python train.py --n_layer=14 --d_model=160 --n_head=5 --n_kv_head=5 --head_dim=32 --d_mlp=640 --vocab_size=1024 --activation="tanh_gelu" --norm="layernorm" --norm_place="pre" --norm_eps=1e-05 --positions="learned" --qk_norm=false --attn_scale=0.177 --bias="all" --tie_embeddings=true --parallel_block=false --init="normal" --init_std_qkv=0.0258 --init_std_o=0.00487 --init_std_up=0.0258 --init_std_down=0.00487 --optimizer="adamw" --lr=0.00287 --beta1=0.9 --beta2=0.99 --weight_decay=0.14 --lr_head=0.00798 --grad_clip=2.0 --warmup_steps=222 --schedule="cos" --final_lr_fraction=0.03 --batch_tokens=65536 --seq_len=256 --doc_mask=false --train_tokens=229500000 --steps=3502 --dataset="wikipedia_en"
Each number is 128 + 24 x the weight over its row's rms, rounded and kept within 0 to 255. Layers, rows and columns count from 0. Numbers have three digits each. The size before them is the row's rms in percent of the matrix's.

# layer 10 attention query, 160x160, rms 0.0815, rows 4-31, columns 0-159
100:188090129159127129165125145175130107182111151172128145108095122144153120123130149098131144146173117158097109108163142127095143147144098143135125154084146165141125083133085120069113101112123175111086122122158119111142165143159102115117124089118095126134109113109164112148129120088144138111125144131142150164110123113150140117091182169111114146114152153116159182138123145095149138139117150092156108092134094150133148159121115112143150136112141109136129118133086122155145106141115118
089:152114137141145131157131143135128116163151160155128136159086100112116111139170133100134148183117116122099132120106109118148128137162090171136133074145150133118093146129130169084102164135134135084108089095115147140127093125133155130154148069127126130104114136152135112133151110107163142144078146116116119130169116135085128121134123136126131132131156119141104090137117098133154084119169142131127140099137077161133117124179159132120120093104193182141109140121119117112128064130091153
096:156121134130176123090127102109112119124111118130146168121107139169157153167153122162128062084152112141122123103119123114138139115113137143106137161125157136151127160137118113110144132110139126128130119121090104114140147110144111117083121158194122099149105056078172109118111131159106143142116138117121156153177145114125181129124131151137108161095126145168145108169159143117108099118109125108088093102125141072114135159122165130126160112093096120154125152126129109139140133090172131
099:145165103147102145144137130112102142118087133126149157094152143173121101139123100129087094140129129111131166126079125140101129108146152167135128146127099166104161056120100086097106129150133134108132142118116122149110116131120128128115137125118091099087124148075098126151137134084101135134112145106125118144133105194120136100142078126111097149154112123122155152132157100107138149162120134134138139131143081095102168146100127140125151181108085160104127132116165148147123151163089086
093:164119129129159141099116105132137114143080130135129162144071105078123126147120092107119110101170129209112113125140093118149116154093115158095136121101161130137079134130140106129123150139120147168107125112140132112176167147129084123114118088131137129120106131140154107060168096113127148161127181123098155181152142150161152102106156136142152150096139130126123152140168134143138134118116147128091139083117128150154102143139131132117108087101119132124095129134095121136151097103143137
100:098130114144134124145123158153168115134157146132084123127123099129139160135124124146114070161107108116128088061125123114106091141043090172117147150104085120137109159126162147134129120142131112151134121109114100122169111148145129172105140123139125146181084135137164144120141160191121109112153132102141130141168162113093134149136100141112098128102177103154141119099150123124125123130130131127127171104157115165097135099103089089114139097112140115157123137127126132123149140111122166
103:120138110111160167109138126159126119161172113135171123125159161177106162112138131132142169151136158126115143096107110098132144114128101102114122071144202150130097135114119167081144163159131132083117115114148159136132111118127134150119112124140106108116144160123111147134137115138172128159090137107162108135136117130086125088114112096130085153075125151147117089118090121128126151085114156128135111185119128134100116110141146138110106142112161162147142105144124067093122129171134115
105:156123147124143092129109141076088149110142096164158130094116155154178146154131171123075121077142130096129152159097106158067125098140125122132171181154136145100131089100087161062116113167137095060124129117096139084120115109146142120128149113166113112102127128092149136133122166113131120115146123158077166101140110090141142134114137141131116112167129141124150121123129129102126171130134154142145104108142098122151144134112136130110130150128115111135145136141138138149146116113135125
099:127113110185170185177128120110113090110151100124111117117095145148147099134122157127093157124112154130113110121090123117110156117079089134124113114109084117120138122161142128091120154129108142160159143134138131097144149155134154182106185114143126143100133083135109152130119126114127095141157108165127126132118109143110125128099118068114114094126161150139111092118077112096121156111120126127121111125114176166148150180104092158144158114104147145144153154122094126164134114142135163
106:172146144148124130116133120101105134137109136194170110107148176140132099119162112123118145138150139126136153128131113139136170094145128126151127128155190133145141102119144104101128142142126115084129114103174149136085126126138135111123108134139085104135130115075132128154150090060104151145099150119142096142126131198145136109138103102156117125126082141136117131140085149103107122128103113127127104126129115051123103165119172154139113171105124176132146123127147086124125122135102088
105:097103112118089139127165102156127097128141143063113118120119077144091139133098130166156126139160135157121113116141141117136112147127188095066131122099077129128099162136131095142156138109134163198134153150108124128149126145124104095096142135123134094129124143159113105078143129189152117133155121100151157160152123084128137131098127149150148115114121136109135149154171128150132117153143113158103167138131127172127116085110116152120163127154137095108104111124140131103124164147153124
103:153121136132107123140100116164123095111091173199110092104136130122112117144155120106141135170153126127119157107163116114175142156120160116129135121100134151181139141115121088124169126103123126168137156164118143153113168155129137126109051128142114138118136128131156132133076138160133144090150120121111150173113180128095141138141146144128102109091107102109139140137136136104120140145108137089125137095123161110089156148100125149140113108083135126208097124107111108145137126118148149
111:109164092085115125102122091117127093108135112070125129150154100085072128113082103164095142114125140130134142148106141125140118128103150144111126124127052089103139153176094132141157157125141106184138161153120128133146116137105155155096139158143130103109137128177043145089136142144133139114128142142085158105123143096138117122128124105134144096136142148119125119133138127192154130124132118145110163127141135170104121101131107144149133104136113094132096146142147126125108155118141165
107:105149092099151114094094100141139145147101109145163193113133157131092125180143112120162077116128071108130131135136116125110145142168093150148182130118111108134142074172093134127117137159108112134099137157123128121129100123087139153116149138117120134134124068129084144144087141140118124141126129116074155120135119131141149139150134113103156146176122123138119080137125126152129144116117124149124074122161091156109098132132142125143126107104159147122135168129100094140157109124181169
102:145141084097158162132117095139134092101104131109114136150133108099121149114113111135116149119159163158131134099148114053150118172063104162093139132104128139138130101100143164120147085121163142158121136121073146121154138163107144141093117122089131150113121131172144119099094112151142137121153157111126142136118151118164142141102147174139095121088125120140155156102119140169127122141138116122124136078140124200110144129116094119146102089120141089143100096142142125140148147105119158
097:153134081140138149131144079109111091103108119133150141151125163137108140118126085104129152121157117110144149141136138128140155118157122109083137111137150171111167143083170085151137110091120122159101143150146145116113128091117118119096131171128117156129133163145078084145138118127110156133108129106146095155116163137121155122156106103140092106121131125100140114164158185131106121113106087150139138128135145117106089128132132150136108154150104141078112132124196079140097177100168106
098:106106085090169111107120118131107134126135124064138154096128124104106111132108139128145128113131134131142149136087134122134139129145088100127114130106125138108141133098102118157148185097151098135113128171147091088175112116147148120128196156149138111119176126141071103126122092161137085121116082157165153117126127155120168140208121073147150108159144120112132141105118118137100127105152145092146124126129121120137144132172118097110150166171135152123129153125160129124125122105138124
087:145149147164119135158155173127146143113144134179174055135150128116185088151158152110157146130107131096156110095142143151146095145105147134145122105133111163128136126123077179107127145153102116114117103099109159147118111148146160128128065099095132151122138122085187154132084162138125122088131117115132132077124127142086102124095111144118088119108120138127154114086127129098142089134139124137136115130131129138098156088088121132157120124105106111174129127134131136113137121140111117
087:123107134128161098132106137131151114139120167109112117138079116079132148127086135119123143144110119139090151114136169119149095114104126133111138143048126128133156104092133184151159088122158128143119162135100126108149150136143164128116109103152143138135156126138189104166118143155125150099171115135139158146083133073134152128146131154110126107131136125129155151144193152104116084102120122109114118096158147132151166129081095124127125145140147090185112107141103124155155123112146137
085:151102098148110125164144169135152138108115153130083133126088089107131143149136161107108134162124154154103082100152134126129103130103114157143117113096102083136106173123136143153113129153115131118125132122171116103163134143154127132158208099098135124127112130153175114102148095139170106118153129166148140118089124129126110117115179159110147151138187131119080154106131118111171115168118161098133126106146122127111155118143138115089127136130129119165130091110072157123126104118119165
115:139157146130088143087168125112140115147129158124091118147120074126094133124134126130101139142120121120149096108149125132110104115113171140102155108127109081102121135170139151182099109091135099143112189171067124148127057120119109139074129123131174127129110115152130136130132130192137104147137123108130144103146161121116133158124107107152107102168125117127132131134121139140143082143121114115100153111153140101092111125130128166177106169133132098102114136122190138111152139141146141
101:081153143127124117174144132130080143112095125098153158117136129145114127154154127116134114134117169117104112157100100102120150146173109137128135112117094127158181105106142118156064088123131131139174156166140151160083119128104147111157184121065161136124166133121141117113121123135120114134153103131130128089098139167115164143127124112146083127159147106126123123111092100118141143136131097100127111118129167086117178158144135158107116178158161126121101113101137131126141137115168159
108:134114162142127152154109146105116161136083106157173104075116153129148095124130134112163098121107126111137184152082132126143143137147121117157146118132123135143113133116067106111106143133136123099133119122175174122138130130129141105152152104125124124121131122088152167140118127055156123128139125147119142118119127186128148076149103134132105189139100144087114074093165109118165110162141130133128116128142117131141108088146116148153125164151087145136152116126098136094092099118147084
101:151106116147122106152130159079112158108113124157132138091107153159130123147122183098086149161136116097127160136110132146116126100145098138186120130146095128104162100087106133141129137123118093076081101130149118097134117125125116108148182113124104170125145143108139112170106117116142105116129112150120115127121120181101139121150112108109122145172120143088104138095129137087183112176128136129146097125164124095118154153127143115143121187157105125136164110094135156126098121154086111
086:106092114134154124129134152148108142146115161110088162133074092160116156130087178112121119116122085110097096115122103111149113140128128159148108120119101107170092129135097118111106142149156127118126106119088122139133150143113145147148156094143116105120139095136157109117149082157151131142155124152133102104162101109126146144090128184081132137144146098119134125140140063138147102163162174089123152125134147099145170150129117124112175115138139171174118121133089186140122125134135150
113:151089149119122122138094120115084113138110134146103166125092097124167117092113140107142151153165150112118105095159107100178155172161101126140123149132162141144168147084127122138109117098124127123130114125150106086103179121120134111137162128111107142123099097127157088122133111096126175138163110167136112088135111111132185162114143158137099130143151132114104178133094144108146146127136090080147118084125171114169139173142134113159157147158152126133122097156119106125144148118136131
096:139111154141152160163106175151155153131090146173160118121097160126128138121143141130081136136121138141099121103084121170133111133105114144145132108133096120151123116145150125113108065150127169109125149127155183158101163141106120113152149096127123181145109118121145108153098129123140133122153133115112091145114135154132101102067156128102122107078143129106141145097132163105200097141098132146106113128127159100095122174108135136113109095104145146144148083133083125113140146145134154
109:147128161143121108140086135126113131199112121155156105089127138097156133118099135128136108146125089157123134134097147175147143149151149129127123149093157132142135122106060082082110138131146151109133166120165164149100169143153096085150083110128142101133119144104153114145186107093151159100106141145113108163135113168156152105088115137113141133111151152104163120114181135096127106130159160114135119123153134089169105125136135131127133162112129125137129106138094146124127105104114093
# layer 10 attention key, 160x160, rms 0.0784, rows 4-31, columns 0-159
098:173117089136114118107095128121136141138137139149109095101109120160094134141097135145152135132145113124128115108120135083171149137120114155112162179140160156134115113141104109104129120144110134156065130124139116126157172125158052125121174114117146124121100126151133128138108096113200128122141149158128101167142137131147138125120106126087143136134133152134180173071096125118142130175131105134112112150153160145130101098128166111162119109124134075141096084145106115117160163148122117
094:143142087118125117135117131091119118163147142129101100131116083146117128113125128117132131195151142120140098110123125090147145168146106147104167117142145131116097137129098139133134157155186134118111143114067137151139142103139039132122115135092114122112129142165095086136117150164129129118123136121108116115115120156095104121150097121101142122095173134150144131096127119122190110152158142120098169154157140176138086113148149094151123120135157166152115075122124109097157125134097150
099:105122124167129127138120139138132096166115119140171161162126116142098162154108114120111121122169107115129137109089140107109124070095160127106104132140196127110126166120116114117122128103096106130142086113088109148149096135164172122088141122154118142123152122111130110133079092109140135119109159135109139172153160092134123143084120195159140137118118136158146117158145129132100109102119122089097103107084116115107139152118153163095146116133108134174117142099160101161099106153161120
098:173155106122104156087113108105119142101106129108127146129129143191149133115110110124082110131100125107130147121109130079144118143136116124114137135132120138134127116115115134168119127147140115157125193110101097126119080122144069144136134138142120105095150136124121141154130110133088129168177133119120128162119126150140131133168111083062128122151112157113126142102161143124093136163084136106172142167113128135120135089087167082138100123162128099117130127100134149151164208132132118
099:104130124147138147137148141130154062152131142140111136143104101120102157175101128092154171157166112154119111069133128110114144108070151142107108145122188140125086142142122110096129108131135151145117134122162147139163165137113127145092118116100124143130126135155121130121124097090143125133127156125087143172160160151124094108091137128163157141110119163155134122139126118128208138140106093143111103121067110148121121143140091146122140130109094167148127080122123107140119080131128150
099:115127143146110128166100117142146130152136125092113107132134114155133106133168141185083132164127149124138088096149156091130128126077119125104174124126116128109094143138120128129157115112104150143136109103093117121161133141162154119114124145114142166161085147131169100129058190159156138095136127133138143128147131096125092154159088126095091142102132115147167139072145118120127151124099149102108136097081147174094133104093109107088149124127140133127131147112117120146141085144107151
105:179130094108120113102093104169099123154142148147154153160134118148093135135111139144130168110110149111143126129105131119124152162119123114135107124173109172118131106098140131066125153159132126146150132104113175141103111149142101119128089155131116178125091139117114142147142126155106129091117138078116078107101124178080120102117111153133098082084157142137131116106085155124127129109123154125119110140165111144113097143166171098115123140104158137131135104157145094137131164183098120
099:137118125137136112098133109070110178138112148132126126154139117176114155126101140121115108097108130107151131135094128123142150117133098132111178173138118090158107120119112120155092131176148077099119137134095125140140112148125059124098173141155096073111160120128108160139127157135154136113144114142121122146145125076155129151144109142083117128126113141129185122054132135129096121151159122156116113153159140128137125136085167090141133126158101101132118115164120147125160151107153099
102:135097104171125136116094176111123133150126110110143097102070135149153126086085168150108118105122132141106129146130121128158137132122110113161160170152097160155130152138135137095103086129087191120145162135116125131128134127148100148118144110144117125149119092152144130124124137171150156089197145167131097097148090113102138131153076107102121124138151137142123094107130108107126115102155111149157126123166152140138139173085130119143157087105105140120119136123084152176128137157139123
104:157135141132103121066115098116113143106112124171171135148131122157118150104123102112129113108162126108130152125140128122172153140159120122120152143160166156154162105143149123106151135134122093122131144134137135137108101127120055130130094126120096102122143144127115108156124089131068159190162141119132050136110112160138146159160107107103130108157122134102149111117102143103112121152118094111150112170133111122137114155126194083141083128137139112118136089138151112124127174132116095
100:106133135136134123172128168133106077133160141097136150136123125099123110181141125119138165160138113157123138114113136169087104114103159124124078102122120143067122154125122125122114139127128164151137100117153159135158123122153205133143145099124151162111106128109134138115174132091157119120106133112121209139140139118122138108070161110171121114120128142127100152192128123143126133095119125135143115086113106118116129114130096192094127145132117131114119156111161135138087095139126151
103:132103116169099117144116153127110098123134129197141110091115131119157131152136150133135158150142121148114132118124147093101144128112133080135096127150158135136144140116134095072163144079119118134079083137127143116110169128145180131115076100101150114113118123139150144125125093110147148111129167150127164145130143114138114160122152146120135114126126121153158154183110135123105124127134144124116108081115143063107141142111104132155087122070177106143103128055136127129090119137158141
106:119126144130148122135135164128137088132138123115141160148117150093154126142106125110120150128118139170129155137150124159056101096119141123163123098102090116105132138115119136139110139122132150121150132144133146149113113142108212145137109113132125141117144134113131148133154143120106092102130136120106206090150106094134098110113160127190119150144117131143081112204151140130158146096133159133166134089096098126102134118108069175111138138127102119135127175122138139148079113122109150
109:126132098133142133105086110155141108150145139137156132109116136148119085204083151093099104128136099131138147147110112116097148123151115126112110131108096091176144121124125152164130120112121111132121148157093117139116094123107158157092138138131098121116138135123111174165083134129163082081130117114077155145142127078133130120153158157153145160156120112165114115183137146146158159116108124118123141121117113163103112135123101113139161077122143145156129180129109073096136116142152151
099:114094140133134121174115130139123065119139117126123144082123135131150126128118137110125179134136103149141147116141131119114129094079167123132097149123147182099116141086134116093136118108125162145073138169126138138130161144103197129109115117112132175118110143132144138099129114099128098105117151138099184113161123113156121108083152163179086178090115117153097117157130139134153155111120143139136123085117131113110127131134059149108146153119135122142130138127141127157089087118111161
102:146144138135159098162137129149101094110159118143132164136117155123141133113145119108119133118155131134110160116161104174083124110138156108122065154139121137102173151094151129104117121086125136137134115145140151145117092132085199127105132103117104152120148143119100117119155081127107143134078145124133137114160144131140130094095143129121130134137111108138106140208140144117124145129105093108151134117097098096097133152129095150124121140123139122093118190110183135181073163128124130
098:125146097116163106144125107140104119140114168088126148115107145123130110141124112119140101110101106131113139122140096162099125115171105117147102158074085142113156138083117098145131143092142114115189125154162086138111141128123192141130144127140087091145152092121121121127170108105103116075106124119163165121131132157127147126153120142183101152157156124130124122161134110124094113109138128168184114111141089140123159135130120158101196138143140142146131162122139138159099136086115128
094:131105131160118133111131123117127166083105106142145082097165126126161114106160121162161124130128126096158122148136166100191150135112124131140174116133112115153105110156109146099146146168109106119121133125114131113141141150164098117106136141122133107087115114115134136120096146143125135122135120126136088113103101119137120129168085134056126128115165129109150127062120128127094096169155142122100120154150151131139127109088147064178085137124155142110131089113096148085176149147118115
093:114128109146138092142103127077112130123138142128116110084133124101154143160152133170101119138131171160129120122126137136105131088050142136090126197112161139108125146116128136112159109110155114134077093113133136100156168119169159102124117119147149114140144119130151138083102106163157119092103131129179151140124161072152141104098126170110116163121113125138172154145139118123152063129145125143125113106136125094129177118135087147135164120098152117141109124122115140103125112108135150
088:107107130124133161106122118106146153127119130100113104121124117155109155121128133129158150142127141133124068111143123085189131137122114150085174129118152120135109127151110110154146129159146139135126140103156121106152185114163063109146136114107151099159078079155157112115140178149161132111155106143150118098112128154126123135151081107089158119105178119126193161075158115123167128142108122129099111133136170124143123091119146108142144123120140127140117084138095116123174128131130155
109:074112133152122133137134198127145088125141139126125116151135128134153104165165117098108143162123145083141126128155146134087092092141166140096148125118105127083121146151146151130111109131202124127124109175060129131151086124138168115124125106117118147151126137124153129121144144146131128144123113086157156105136120104130112123119121117157121131123143094141118135225160150148117109135124161147124164089105120115107135105127110165083121126124158124085116127117159128126093087109133136
102:121128146117125146135125095115117133133110118080132127073128137181138111154107130131141122138103106090098134143114101124142118137181121114100119151145099095136141147121168151207097084107162135134143158158100134126090130078121144112130139123098134121158133080137149136097173138148130149106164114094126148129130125148138159156130116131106128135113138138155145114154173141166152090138122104134140156153152150072150158105126139103152149139125205116154125123079095124149118108107162144
103:132127133117136146085117094092115164123101126123120118102139141168144124124126107131162097148126120113141133143110131099171148197150109140123153132136106106177097113144104117147131133133144095143163134109150109127136135116146066125130123140142151074112139090136081143134135153065128119124174123121113072097112110146136119105199108157080137110142140158111172113092122116126137115163125105134123112172130129165157124130133158066168146118142125124108131109130127140103152161158161117
104:121136136113126121096126104097119178113127131106123109118132129172158157094129115140122111126124134087131128147140117078181122149158088152112151177135105124164126107131131100158130139140138106130140125132136101090129146107128044118127141135129126074120123079133118115152157167142106136130144111144124089117116105148147133131184089105068148131151167132128163132094143130121096129186110113136134108155146162137134129121100165081138135115144154113119124127147124148126163205096126120
094:147141116114123137132111111106132126167132146107087110116109098144131150143084123130148125129118113101132075117099100042164121143115118156110146119141149133129090144128072143156140124143143100130147144065069135108134149092184090118153122144112171149146118114152152132137129153151169117121179134142118122131090144086115132161131094145124150103101153135140134136097148108153123116147135164117124149149117172123187130106117134136128157106146140165153123081119114134109173133105138153
114:143110164130142081143157085125132133143108130146140140049104108150137132085091143141180112093150096098131111133155089119153123120187146149121123189147171151108111151108128101128130097091090140104119096117135130125110167115108130115112139120100121091172115106141110096115144096103154168151150141148138136137160119096138147160107151125152112164147145126154110166147110120137136104137156073108128114115155136072135131129136129143139164162129143112160119114141161151112102140119146136
093:119133134129097166110101105086161160120112122125115097130121133129119159085149142159118145122135147109146104111112144095167129151121105154097139128177137134155104128176143129129128118112124157129106149109135171117113157128153062106129110131112150181124086107145130144144110158126142134136146123131122079137106115130134123145131099131077164089094143139134183130086138150148164092159104117147115129153116169125146119120128160049169118097125145105140121102149096096098172161121139158
102:160150097113138148104116082079139151119118142150107086126127103115115144134113105144164136134125131135143121113132129133129111171119118149099146149157137109161121126153104108135130144115142130156130132085143150115140148122153073109141116128117159063121155151140120139145080093100151135125125163133146056154123143156136122151158108129089143110138115171114201141087116126154124108135134113122126095185124103167178104130130169101150094123144104104118127075126134128069147141132135127
# layer 10 attention value, 160x160, rms 0.0633, rows 0-15, columns 0-159
113:129136100136087115125137133120123124131111123100133139120133117167110080155038116144084136134133086127155126121118136119135136145147120170150156151130135178132099116112109032120112119139142111147120113143135112148088119152126162115114127132117111115143139148127104066144089136122151136129134125090182104103170106107124115129129146159139151133121135130082153150142119117130162185160170132151128125106130107117140150161129123127105142144084153155067131118084144141152126129112106148
101:140076180120181100169096139108077138151132153119113129142129137114145139111130147127109108094143141121118157140139132112139098113147104114116104095074153136136147134095101181127140096111117147127154140126102137138135148120129122104164110122092158143103073172138124121168169108107116151088101096086160129115117118103150137118177133120082135139130081116098157117115147141129172134112130158129113169120127134103114143201121104147152138144098179115136085135140139129134119140160119135
109:133129146122092082116115130129150128174105077131172133119155118121151133170147128132222102089111096155149131123140141156168099116119142130124133116165118107127090177151134130121119098145166116134153197118124105182130131093120147101136151136128105108184129123126153130109152082135140119140154151151151099142108112110183146125111139152128130138148114120146107088147140153134132142107092131124119141110159107148113115105115128104099165095111110114088137105134095118109084097141128126
109:114108118135153159106114136121130140098136155154103165119105126118116148056136127138106119110128136137108114114164093149082146161108144136117128136153166110095126099093144127148113159106127175132121085149119124109125121149113138172119149132198152133058114118164092101156096135128141164160125070133147143181108097107122105159161119130129112127151139125133130138126107108126109136131159108074146103123095172158113127124121111151144131092124136135154101155110137124068129111156154149
102:128143135140100124138133133130114106128127101136113081101177135098142112118112140157163106111108124133167191136126136164102123113144161046173146137166105112121124180131171167114126142119162124122125158140148122140124115097100139112120173137155132119072124135110147118124134148139113134134128085134160152133083083087140123104121144112144163146160136133160098117117124134125128114095117132105154120108151145112099111113110138141118150117141101095083175153105131149139060099172102132
097:146149097112122139172095125153164107097145122125098098129157116099118099127089124131169142177129089146131147081161113109119133107101108123157147173095108118130155166134133163100134125143123097129102147117163137126173151145118126108129127130089148108078156085121119140097124092147124118085091143139141134168108120139093108083111127099127194118131133146123139112105153107123082104103138117113158129149155131116144117146120129141146144114217101124124157141142123113137165136106107146
095:077125149119134113165154127114106110086124118148127093152141136100129129096124127157165124155123129110134154122115154131118151129153139110124080123152088085120160183129136141102106122118092110121078134139104117124188135125127123135133109136118110122132121058140130137112135177119119122127144116157097135105135129089133104149129139109137177117159134117153129117110089130119087059103113139147214144169126121084118116110152152123139149118165103118145181154110113141128128130092088120
108:135143130122087115097076132112188132140089087131148120113149148101155120119058136122191086133108105120147179140154139129150119110168142087147142092108125132147084128140101165152147124151117124132114194115132149138162119142109137104144128117090134124151156131128117127112141073128135148167146132151144120129086147130172106130120148114107177133118131144124122123129174165142127123139105153135075155156131111158112099100106121123135130120090100117108146121115125152078087128127136108
092:120162150152130162118123118162125134120073125125113146080109129109109111109133134140105152094138112079130134128129114134129151131095162110119137109123125115117120136153095168152172169159127084116141136133142134111069106088100143134093106153185117097140177168117107114138112131149143139142156115116122126150085138100126093130114106154136151150136163118127117138133116118125079115136144127113126128123145127117145116080106102117149084141090127143165187121067141126103094117208138116
099:158149090119067096142092123139167146142131116111110140124141141099108093092141136150169130097154061124110114110140129108125127177145166160139145115144185149123118135087117082146108122111138085130131111144112142125136124096125133119121121124131121138172132147143158124115097131135155139101142162102147100105176128112157150092126140130180179102120143153164114170147127143116090164186154116137136134142110075121153121108109152129106137096102105120118165102127123099140116102107153123
105:143163130110067090137148126131096135128126109113118112136148163086132120116139137103139129106095153097098171140161147154158137120160154097120123085148140138140167151137123164100161116138179108117148181134118137154107109135134119075133133129110130125138151153130158146126117128129136148159105095138156115097097119100122104104132170083131140147116110129093106089137140115129159142119117097076153152118149150092137130143141137118158079122140134137141190114132129114103071133131050121
094:134104177126143117125139144143165127156120104126146124164140117149106096101171132121165124139128065149102092111107145131182099092124133135130145103112133147144098158090106138107146076122092149132124089109102130160122138167129094125133108117136145151129142076140179120137141150143123138120110139136125134126122071082168148109136124111108111123108071087157137100108174138123144172120124155133178155121097137169122141142129120123116169125070101109157114147166133136132108139139156128
103:136106116126205115140139147143060109142121156120113088178115142136092109146150173122128125146117129127083160136116139127143103138132105118128090100124102119141135142086102127113154112125122123150142124177092118142125103144151119119144117124123128142108103105107134131173175127105106146113117119138104123079151140094143167119167145127139144120137132095139171057119149131115095106139134166129139163104085137093101134158122127115156134121130143109182094158172168114146158129097092137
106:138122191127093130129116108066176105118127106111111138116112124096155115118087143137134116113115126145142127136121145139133149128109123114122127132128127109145133155141156102140109133089145110138066145090177126114213165120163122147124085119140155136078155111163131101113103117144139093157118157111171108181156141149132088137143129135115162113119166122148133154146134129137141138121116121145141135124156073166134125106128137113124177097098084128117141124118073172121109111101124099
106:115124102131148156148171134138060130058123135147123049132128100095150066130082120151130139138170146119143155137106144104121140140146121143133104159148086108115164119146114148112129148125097100132158130162100131129125086176089146135123151141139095133154160100110127153128106143128138125081137085127129127092141152098107106136138094115159118136130119141092109112116086130116152140129129155165119156135148159087136108141168150134121129129131124119136156129112152175126134136101071129
112:164118112141091133090115118135128134108163146160157131153118117151128125122148122111178173121206095163112143128155104126120130140119131159100150139167095109150112140097121070093134118115147099114126091129105153140117136136155161110126141110148105168167186118148139085130165154140149111133119150096134126192131114142121109150157122135136091145158081115133109102137179120129095129125135116126101151115101155146125138086129121132093127125139132126125061114133160136093151119092159126
# layer 10 attention output (transposed), 160x160, rms 0.0622, rows 0-15, columns 0-159
107:148132121099112140113108149144136139165157093127124116108123139109141150107152122149146135139127201164109100109148122117087106130089196117118123150139123072103128133166129194123147115118129139112127160184088166102162118142147095125148166115125163128113140090160132184160133118125123095138127149143106126144127095135057115112158130112121116151148117093150124116087136148132118085119100144102115159154115117122114151146111133116126107115129107116169144164137124092110128134103168103
101:140176140152128125065149155124156171111122118099120108139103117163107140139128125093149113100133131138137091098091160145128104098154144154155139113174145149128145113176131128152082126115139136113161155100154125115122086093131113130148151072141130118162129087107092122107135121154155114176154073161090143163146148145124094107100092125150124102142172121129119128166139116129146113136112097090095130160079110176138117095118172118115140119141152127106122117143124111125135127139153095
112:099102131134181125115120136141115151104105105121099126119133157158112160099128127154080146158138108091131131086121134105132126106112118130131106163126122166159154101047143144110177142127118118140094116155132153129155114165124077136109132130141143162103113111121138099136118157178140108102120132081151144153115134148117129145181093102084110126132178131148154168077160113113098132154118140120147105138129159134113129144083118112085165128136134121137143130107117142156144194131150139
100:167143146115114146113144091145131166108149131091143112130177125160119112158159114153141103148146138109124152137100136120186130192155103124142155094119094119138133169142118146105108139172133105153167142071093142136091119126121065118140109131108118119124160175124129161111116136122112132121155105119108092095131126141134151140111117095108151125137110113103178096079150125155133100133135111142083156173149119119139093119165163077133098131152132110110120072137102116120123148116128126
106:144114121101154125100114090128106186156138125117124144117119139162134141141146137143132117126147104083128108100119121072174142186109101170096102153143125145148114110108112118114144127135138114155120127123090147123160146157123052134117096139108105131131144130138125140122116121143156122143140141125113076142140152142107161159143115126092125126113149116140191144062124119137113155160134111131126125175136120167131108116133147045124122130129149112140142076134108132117152187098171130
094:098078139115132083095135112088097111157099132150133116133076130145154142106125147148128160124170127120111133137126089118155164132128139130094116118135155150109123120149139078120108146123097124069170118148145094131133117144105113168151114173114133092163118143132161104111138078112140125142138122126115092092150140101139160190138132127140100112115146131132171150110079135101132149130122139102120140139128153156174116137158145114141140123104112080185162087149126178146113150124165118
090:135115128144108150097116085127130111147110125174129153120106165127174114160109153100161134122127108157129113092135109096150134147107085146154131148157126127156098117120168088110138122122109109174176108135131130137128149110096089151119124147135112147143122165134121109130097113129137164114123168128170085157146147153133186114117140153115116127061126151102155153121130141111130211153121101149109104089109125108161096118133124133123094154066141123103114100177126135114133100116131144
103:134103144154152133196136161147110078137139097111109144094121114125110130127146131138120168135140129099105086061104139122110144075104158130126118147140127161110164132091098105124117157122156127110119100168120087136118144156132183123087167131124133108118120165090172095120127116142124101129141115116128180135165130130071165132144134131166074128157155120142091142145129098083127151112135094142148126105151158157125162101116109142093137114143124121132159159113115133151133109133141143
091:137133091118148133165120110105134087155151138095132126156171114112119102160120121137150119161127130154135137115127159105119109148087068136123089181114127132141121177089111133167101124142158175172088122117104110169186146148140145121098143133087143137087138139111163150150110102135102121129099093090097105112160121127133167098147158131122129143095134112130164112106152137139159109143138100129142133139136114130094092101182127143099165108157090128129163119136116153131112130079121119
101:134125144100157143108150159082116126086143110157122136109109121168155115082135152137133121178099185170116136112122131126110133124137145085096079166118121082168147143120122124106135106116116111141139135146098139122117145163136127106096152113101121068165137108128120134151127105118109131173121163141164114142132147143057109159139120132086098119133128130092145126081133114112122133119123142117140139094164176100141102186133136091126167135144127123147119137145159128123115184089151113
099:124110125158167140135072127090145095114117134128139133149108088165111110151131143136140086136126089145133118115128131105124129117081126150102106129138106173134116089160107126141121144135137146137117153155116105118145177148116127133130111130110100112134087129109096128149163162126141083161148123106122155168144126126125162111118100138106144126117147097133160148058195120099129131161111149137145157144131127177131124092095092117108193128109087137119130158123138124115122156139213122
097:115094124141140106102093127121118155075089137147131117119141142141123128119160138139091116103132155106166157130129163129081150146158134114109107128138181174152155084161172143134134137121137151140166144154141130126076105120136136118123144143136104096151091116126094132104138107150120123098122117087173149169131139190113097135110079119153130127112155138110135174151122147121100107148125108100126107135151117075146093119089115157093109134181184131100105122127164136114137130104124097
108:165120121128142152100138088135183166125138140145143114135134120135152134111123100121100119084128136162161104151130148137133111120137104119104149105153164129152113124173158163145110106136098143126134134082154129130111139114140069116140091108159116149174065120134104091087132086124156139170144114126155097188149119176128088110090099116099133145097130126123128169118103126124153156132128107125104106146108145150158099131112176140102120105123125161098114100153102122124116184151116105
102:141115130097135116117115241135105141148113107142140133109114132149172144108141112122144119124127112104101134087106091118156109124191171126175121154144120151158145102075130106124144131133126105123131129172060122127120106143092166144126162133101133104156111138120110147124110112113119166105122130140099127089103135097130164159166181135114095114125088130098140117106120119079100133150100129141139101146129180115128142147142135131111113132115149117141143142143140145136125101098175134
105:178125110123089146109094110144149107214163137159101153128125132126118127142130164081163159127104136153101100112156119124108172105093110138122111106120163121096098154157172134111120111129168171135105122101170151112151157107143073150164083156146137145158117147146112131136139117130138102145104170140111122155118120179141144096091150161111113149088143128146134145086120127129109157131100134120142122118101068128112132094110110141143134130101110115130124117151124103113096116111138142
105:123120113125172135136104146129124127086099110147110125108115131143079123106150111177104098090126151124124139153133134140141107171160150162150114122096135140109129125134165152144119080149126164140121154100138166114104092125123040118125190142124147133126108133105115157126126129125108108104146142130172153115129082124155119163101150145076134143105134173108158154106118146131110121105118126105120128159186122128113110174124123096133163140137097090115095114155101105147126181152101146